config.yaml
n_layer: 13
d_model: 256
n_head: 3
n_kv_head: 3
head_dim: 128
d_mlp: 1024
vocab_size: 8192
activation: "tanh_gelu"
norm: "layernorm"
norm_place: "pre"
norm_eps: 1e-05
positions: "learned"
qk_norm: false
attn_scale: 0.0884
bias: "all"
tie_embeddings: true
parallel_block: false
init: "normal"
init_std_qkv: 0.0358
init_std_o: 0.0445
init_std_up: 0.0513
init_std_down: 0.0513
optimizer: "soap_variant"
lr: 0.0115
weight_decay: 0.0
lr_head: 0.00955
grad_clip: 2.0
warmup_steps: 200
schedule: "wsd"
decay_fraction: 1.0
decay_shape: "pow"
final_lr_fraction: 0.0
batch_tokens: 262144
seq_len: 1024
doc_mask: true
train_tokens: 945900000
steps: 3609
dataset: "wikipedia_en"
Each number is 500 + 25 x the weight over its row's rms, rounded and kept within 0 to 999. Layers, rows and columns count from 0. Numbers have three digits each. The size before them is the row's rms in percent of the matrix's.

# up: layer 5 MLP up, 1024x256, rms 0.0513, rows 269-293, columns 0-127
# down: layer 5 MLP down (transposed), 1024x256, rms 0.0513, rows 269-292, columns 0-127
up269 096:514510520469494517462476515510485473509501493515535523479514479489495496491503520502497493485471500509479502516455492487495490519524526465532473497510469513483506503531506538513532517528474475508488488493465513495512468493537497462492482506502506512511482549487523499522502511484475493479489502439510515470500520493448497501503539524498524474490507479527503567466536507482463522506424
down269 089:488462511531583500468491491518512502512489487441507491482499548468484464519518492476519515505485494501470487484487497505503543501467495496526510491488506522503473522543535505555520507522521515490530531517517523502495516523501467537477446543496475477508532468487501519559510485543511558498482520508456501507520472490511494485492479516501556503516534539521493481527508445505486485518522
up270 125:471538476528522494527504515504525480500497488530511499532499525494529504498472480548498498481490515531507502512494512434502458538500494494501490496462528474497457525503525433548570533510507516470511487485473518549488492469522491479527445514469522523494477474474494528530487486485513504505533504512465461484468516477518514494476539539528508480541512521531502490475509509498481458484495
down270 112:535533476494511507551499508505502463473542480563463479513506486508523475505527495552475484500494462512484533492483491501461541482505492491498494477538501484513440500512476563515483490458500528480545474497488524480514514514489494446499483500501505542471498491545508506509494496479473547512532520473485542487517499524506461492430505512463463496485507464527483474525527542521514506478498
up271 104:497486543498480473489506486484464526500506488493461505507475500520447558507537527512505487508474479479522452479454491512514506499477490487475509517516480522456496518458478506491522467504541530503488511507523524443489511527507471450479520477524478527472486460462537507495557458504514497512488520493514522465510475529518470555520455477504475490482490508536513480440522484520492516563521
down271 098:482557495485494486488520479482480537515493512519500510523494555476528501499519477479494523523505512545490498489514507519485470486484485507491485505516509472523475483575466470508468483514516479481483516449493527533524485532512536507497503477490487496550534470492496523496467487501517523487520463502452477516500482528527525519516543534491544504489460517478496505494564529487492485502537
up272 099:516481504502504483489505518495480480494499520513549526483507474538459479513522490540555480490508496477526476506548507475474443521493497496483510464509525530509506483482490486493480483539499502506495504453451514539497510505487470501480500522537476510500499495516516524466458499498495465486459534495495497502506519514493531557477533538466473460491508512500514519428489538517500477516469
down272 090:477529489521526546447459507508478510547523497518497489517524530495510515465471481487504493511478517486460484523471508508502508524501508475484518508477461513484513475508515501470532540488508507523465514519512512449519505506515491525551513476511495489463513540466451496525550515495488585555550480531505523501475464502503429479457460483538490499486522459484515553515523469486507516465511
up273 102:510472510458449491450495463513533471492514492448531496537482498452477505517515517501503492540503513478539508529511479492487464503527528520496511504463504560474492493548513488472515458487501500489475527525461510497481465548576479509487457527488485492504464535469525431448492523481519466465529492460477530520517545475502472519471546483509534500509489479553478524461504509469502496468476
down273 095:455511507486508442496487554487487508497543444508499487470447503484476515534455511503486517479518506521482509494502517492512544479467498489464551464506496444511521502495498532528524526529478523484473515491490474502492500469480512482498544489495479494456520521494471531547501527484505543503467533505496508512443499503482500490571498522447506512492495530505500438505497499516462506532526
up274 091:514482510511512521495477539461497517487523528452482509516515492474475485488499480473486496532538526478533502485548509484486504469494476524501516487470530485485512499487497464517479518525520478523541499487497540550523499516519485503560474524494485459491481539449514515547466484491501539540547537495544480504507489513478502421491566543494544487492518487528507534462513492455484503497490
down274 096:474516474495500491490534484499508462483461498524491499481512516464524484505512509503533524465457436517503501460499483501537525503535499456500505538543451494517497459520525541512518466477462465458504512485510480477437489491486488500496500513487515494526506479540509467485507512484485462515486491502477478514500495492521533532451442424535486501454471509514494469517485501539479473504522
up275 094:497501500476489475497519515489496481535495495471511522523465558503507528469478504511508479455465491496527474501500502463457469545524528489496520526498467543469529506510469493526520470443514466466519497531496520479505535527520485521488565518479521478488477528481521455530476536497489478527486501545534511570470504510471510514483471467505539512510477518495462458501482485490542482534497
down275 098:544469478546437511490485519514461466474522518488497518495478438546554484497449513467518477496510478521507505527541518514485547526522467472474492466518533484467502484462486500498445503538505520523492476493482545530487520534493517491487503474506534508500522471467493490516512494483441479476484512502478503494460487547504536452534499540493542488509519471508492483489541513517454494486543
up276 105:440513492502480512525476482535451493516541478483553467490481510495532484468525504463517467446504513506494499556441500449498489504478493519541491496548485506535526454471526484449509511521525519491522524482513521464472476486458504505516494505509487499495525506510503514513484489462491505485459482527463507502457458494493509492493467552512517490487526546496513464514530475490467517521509
down276 094:538490519516517528513511419524518475501468504514523507458521506523506516529497477498483530534480511514515486502481479551520467503493505547486467550501468520480468545507498506507511523499495457497538487519509476546493543544503481475542491484529474509521535491479484487530488512487493469515506520478503493458515497530494456509514503486481482515473510473475506509499483483502522513487480
up277 105:502496515519470501508487492457471509482520474520502500529484511510503444525527473469472474506518498496503473502516545493486503480475513487521495532509457530463488501514516502482496500492558520478457496517506506533508513513497495510469494485503482513499525478418505446526496520528500509465481524482491518455499463526484523513535490535479538546503527532470453527538541515512548537504521
down277 105:559489480508502462510531526529524462512532494527529490502502499516498448528449491520469488478448496508477498494494496464510480495479500503486503494523452503506521478452494531554496488504496522506497494501524489463504479528477509501512470468515524523500521478505483514493479479520464539552506560457503488533526510501489532525466498490480502472490511507491497477488452474489461491490517
up278 096:443475568520466527510481495510529473490526515489469500521540469493479513485476524520484513471514468505471541527474483484499543469496516499450469477530528535543511504495542469540479519473533471505544483533527477511522498471520556501510523462519533452517471526435469541512450489476495485544476490505491500542487499508521532509507517493484516534496498529509510480521510487525517494502500
down278 092:538528496494527531483510453539548534501556505492512528491505504502478478504498498558522511532485514511482492476493496491507515456470489481565527524495489509504472493516502464534531497511535468469465476523503514506466524504523520492497526490498440512507558446506505529487512488562520533509530530448494534515526478453497536530475507499497519465497527501451515498437549481476503518493529
up279 100:458517472511499516501493490461485535492465540520468503463468487442463474484492444474489481534502508523552532516515472487509506486553465518499527507508471541515504533457502494513477500500520509480554476487519513513484500484525519446521509507529506493499472505554486472524494460489549476496525516493473516479512504514516499518526488555521479492481499492544467457470497510466518549552527
down279 104:541471482508503542476501494553473486485553511491524482509552491488512512504486554507520507512472492480509476490451466513466479476465525472489484501514503495538515509513481497493515499489451485518501538488510460494503517518449474520528468515514453461519524533466483484423498504510488510549489462484516488510460526554471461493497474489474496466515492469430481508486528495475519470506512
up280 102:479527505491466508465491472434504520516459485505479513445496535489548489477457515505514476487492524486505503483507505478506464493514523481480515486527519473463472479468476504495487503473550477493488493464507493516442502472530487511517496511470564514502488481504493462538468467523496494528469509494543498520461546510463514519480520510517505503515509499503508478556476464513476550482496
down280 101:479467516514463503497461523504483550519515522482530493540540509471514505478487519529483468480489499480483439511470525526537531466474506520483499473511461490510500511489545484506451496491525509495532487522520481464507436512451513517504523510460473512528517554492492493553518511463510543463474552486520465464480508483491531514486487517526474488474535496506509482474491493542509478488470
up281 102:491485481484446538514510455473491506499519448486460506462527510523513491527452491496500506517521539510466536531523503521501499552495487517514492503502511534525537492516489513522501426458478493508520506500520506546478457505508513462484544507490507505489514461530506498467552536516509502531497504527519493499503491510484494506513487497483482501500443539482492485487514507527491476569515
down281 103:518496492474525478430510512494475537483489562501546483466485485514515530510506502500488482517480499495522458526470470494500513520465490503454471527510534495482503467541515480504483513519474510486489538475539520476494511532491496504493493490511479483482539522502499530524485491521502504498536487433509487517468530475457491461486498450490484548502527486510464493498500470449498501545491
up282 090:516463521522475525501480519508486532545480520508489507489495502505507508500520466491454487517483490464507488513510490496500508491469514467528460424524458508508491512484493500507481481492497500540452486490470474469480484535491496503478522520524504520548527483484448526490471514475523514520479517457510502460516482520528509511515499516470448525536528508493446496566480489479522488509520
down282 096:531508496510528540499563475504456508497515496467523528448531473490502478476476544476506521476460489486495524461505499498476511492487512499520505545540485503517462494552484466512505510463475510496517498460478550481529560513459502460522472513481516509494522538502515508509465496499437549520510512547514477481546513482470516487532484494518514499498485532501511542523484552515511504467459
up283 091:446506509490495461546503471523491487477539424506476497536515507507504498543521492509511486484545483474514514515550491491504493497547541543532470517502521522508513535486516501475542531482491553514492542532472522521533483497547486494447511520551513526496498495494436451541515544514473515516504478500527474489503495498511476504483483506503487457459455504451523495490505497447479496472473
down283 091:554520472489490514439559512488456504522493540483507511480487517510500509493506477487435474538535510504488515487494481488476506516471515522455530482484480488489483463514483488505449482553517479445470466481478503512470495444446490469496528503496495517509469556487542485466482472482485516483457526485484475486472482488437515481542507557522522485558502538523506470501540531528513559520499
up284 101:516469454506490458513544518508491506493531492529506535445471501563447499501482475497539499499540487490506479581467488489521499446516487503490445502488522524500528548488500475435507507528520523538537484523498495512509508459491521509479481492510508489512536452504492464470501507544466506514492465484494508513534496483498513501502511497469495518515511476479434531463499484524543481529485
down284 095:486516510520464495482488489488488507542459460476500525495491514463489509486535494488477532505497500509452497476486504554491477503546506508448514463489527509511455458509482530484485470490511495511493535514511486500494480527491489496497522520508541476424487517528521503580520514499538501464519512502534512478487484479460518532485528469542493432536540503467512475532535519532441533497511
up285 103:471478491535465456480492477512508564514484487506502466460547513502541455463483503493516481475469496485461484507477486470465504529513515500512531557533500452489507446504488526515512466491473451481512500475461470494527542488518469477507528467462489497485511499542506488448480515493496540539513495482464502502498492541518495491485514492486516493476472479516486502480520535523476570488512
down285 098:492544490519487520495476493485497460528486503475458482558462499488519503535501516551478457519504511483508513487512523494515524480493456532497488484495521505538529505511514501487516509507491513492503488476496529472517448502472455471483512496490513507461509492476477516472542475522473482497521551464499540496526554494546507600500540537457478497506495508527514494495484486536550484470521
up286 101:486506499491457508517479463541482512533516461510490508471489484517511562502525518494521507469486509492492570559591473485516483550500521480506488525472476466530518502513514493514505515455487474459525447485507504471464534521491498474485505509533502499475534477447512510471493532514549553502513497494541440513482533488560500506502492502512449507505475504521539510513508497499535492480485
down286 101:487492482487501489517495474520537456473485514521486529490508483507512495498504473484529475496513446549527516502471467467487505524506480498520476492518560455501529543517480505504521488493465503522514493526499508493535495506497508516514488475472519507528479529503479499452503492501477496498442529503520533503548458476473489472506477461429499496477472499463510495486475519495488465512480
up287 107:493481533521500503457463507518514496556472480532514539492486507496489486468514498472506526531538514506520511519504488510492517483506521480499494515461481522489485483489496512484495465503563485487465486489501510519445516514542544511455516494509498492457499504474468481475489509509515502496541511469486509514518539507507524487541530498594531506521527555497475476453479491501483526471500
down287 108:516499496462500517487491507479506517457516511499519501522487459514470482504501481529463496508513497539538491523495488518540514478451495524499485486509554499504551519525508468510515471517490487510532535513520475513517475514455477493533534527501492533528541494517468469516515525480479508499433522509503538511532444491520489505513483519444482508471486490469490517498527452489519468525490
up288 097:512559498479500506509478525492499535534475538525502490502472500531494483499463500460529518501505504535500507531520458488473477506461477465484520554496471451465507494501443518455544468497467562504500476468564507507475541501520523507521453519511414494510505537463495447486480530503480508481504546480474498496517518527507513521499478520508497469498528518512478488499540488507516462510509
down288 098:536481537496520495522525515483507507470502489467460511529506516511458517512550461508467518504542485475500495471451542550491523476512508530513530540496518525522481495538454472514490537511532503498503488526502506524462532506528503487520490509489536477518517506460522452483516478524454483491484479487530516531495544545488479490507511497506505501457521488490473507470475528509452503455472
up289 105:517515553523505470505486490517507504507519503462519486511464495533520527482512483467479558500487536476528520506499464482504492526485511509514509542506466475470509477518594496501528522458457496484511500477499468487510493505544512490479516530495466472476472482532503483497518501481504481502507497476494482464496487492503546513478476470529504522551509496555522451537505496512500506542503
down289 098:538487466514529510491508485509503491535529519505499514518513505521514513534514533504484478502525490524547476495479539480486466488552475480500512505521469513505496531549453521488458522516559537530468456516497509471494495501493496508458517466511555515448520521481512523542533472458482536501524479501510496546542473524540498462478498536489528535546478460491479548470516502499496540497513
up290 107:513495509430494509480554457499504509527519502487503503494525522465496502500494498462514506495486513537462472511499495478486477506516496508501486527502464538513462445477478529456451501459528476484515495552500529505505498506510513500505493536501471537484508525511509485525472474487504522508491495521485525483508502505495529464495511442484499506495492498527478474535513482540498482470464
down290 113:486494470505522446463495552514508472460510506468511529525433483497499505509468510514473454517526493538507535525493483511483516482479480508506491477528552467487485556479494466535521468519467528510480513467477500508471489518509487488523489490501535464517495450469516498488512504495487515492489510484502523533496503528509503499509483518531509478551469521491511496509517473460481510518551
up291 100:480533517472488489466446486533508498556484519501528468481515481477491490489526507500483519506488544479488476498482511485535504468494462503558475546488485499533506446548499468492530479523526461473491496521525493460507465478530486513562507515477480550497550505502501515467485466499496507533502459465503480522499502462511498518507478524546519463533492498534495448541503526532481479502472
down291 104:475503453511503472514473499471483451483489486548511497502496499506495487515507484458523502519531514495557445482501448458487531481516493461509506485529515511504491493437488548539511535507440506490454528504550529520489512499502493493474505520501534485497485508487465468461491552455523468548498487497462545504499509483467507527524514522461508485488528496494531508497504507465533492481541
up292 096:510502480518508535532478504496502582502537458506485501536471496500530491520471462442438484486496524498502507525490524512517483469485474511498479475500525492560502522492492479458537542492489493506542509534508509512493534471511500493501532472524505534492508522527500520525492500479532477476475485469490478500521484523548500490496538484498477491542529543467478501506492508508500498447504
down292 104:467507530490506540510484538526533482473531536464507525494549507517534537493470513500510537477490501503487504538432517473508506504495513484497558490501505474506510501493511508481528483518527500516504519511501491494484498491516495512495541532533475482544480506494539491499517561528475515498497488521531481527514528510525458501508449493500466532471524509502535519505518490478497438526492
up293 098:424458547493535511470517481521446483502480519504520443480489530528488502531459505499515476498560491487486493469512493456463489492478493451466481490502515510490539478529497515496485484559505465481506486511455508524486487467518575494499479515482511532488509498468505519543533471510498512512470494495482485488458520517508530496496510513544510534499483517487502471528488516506519516471485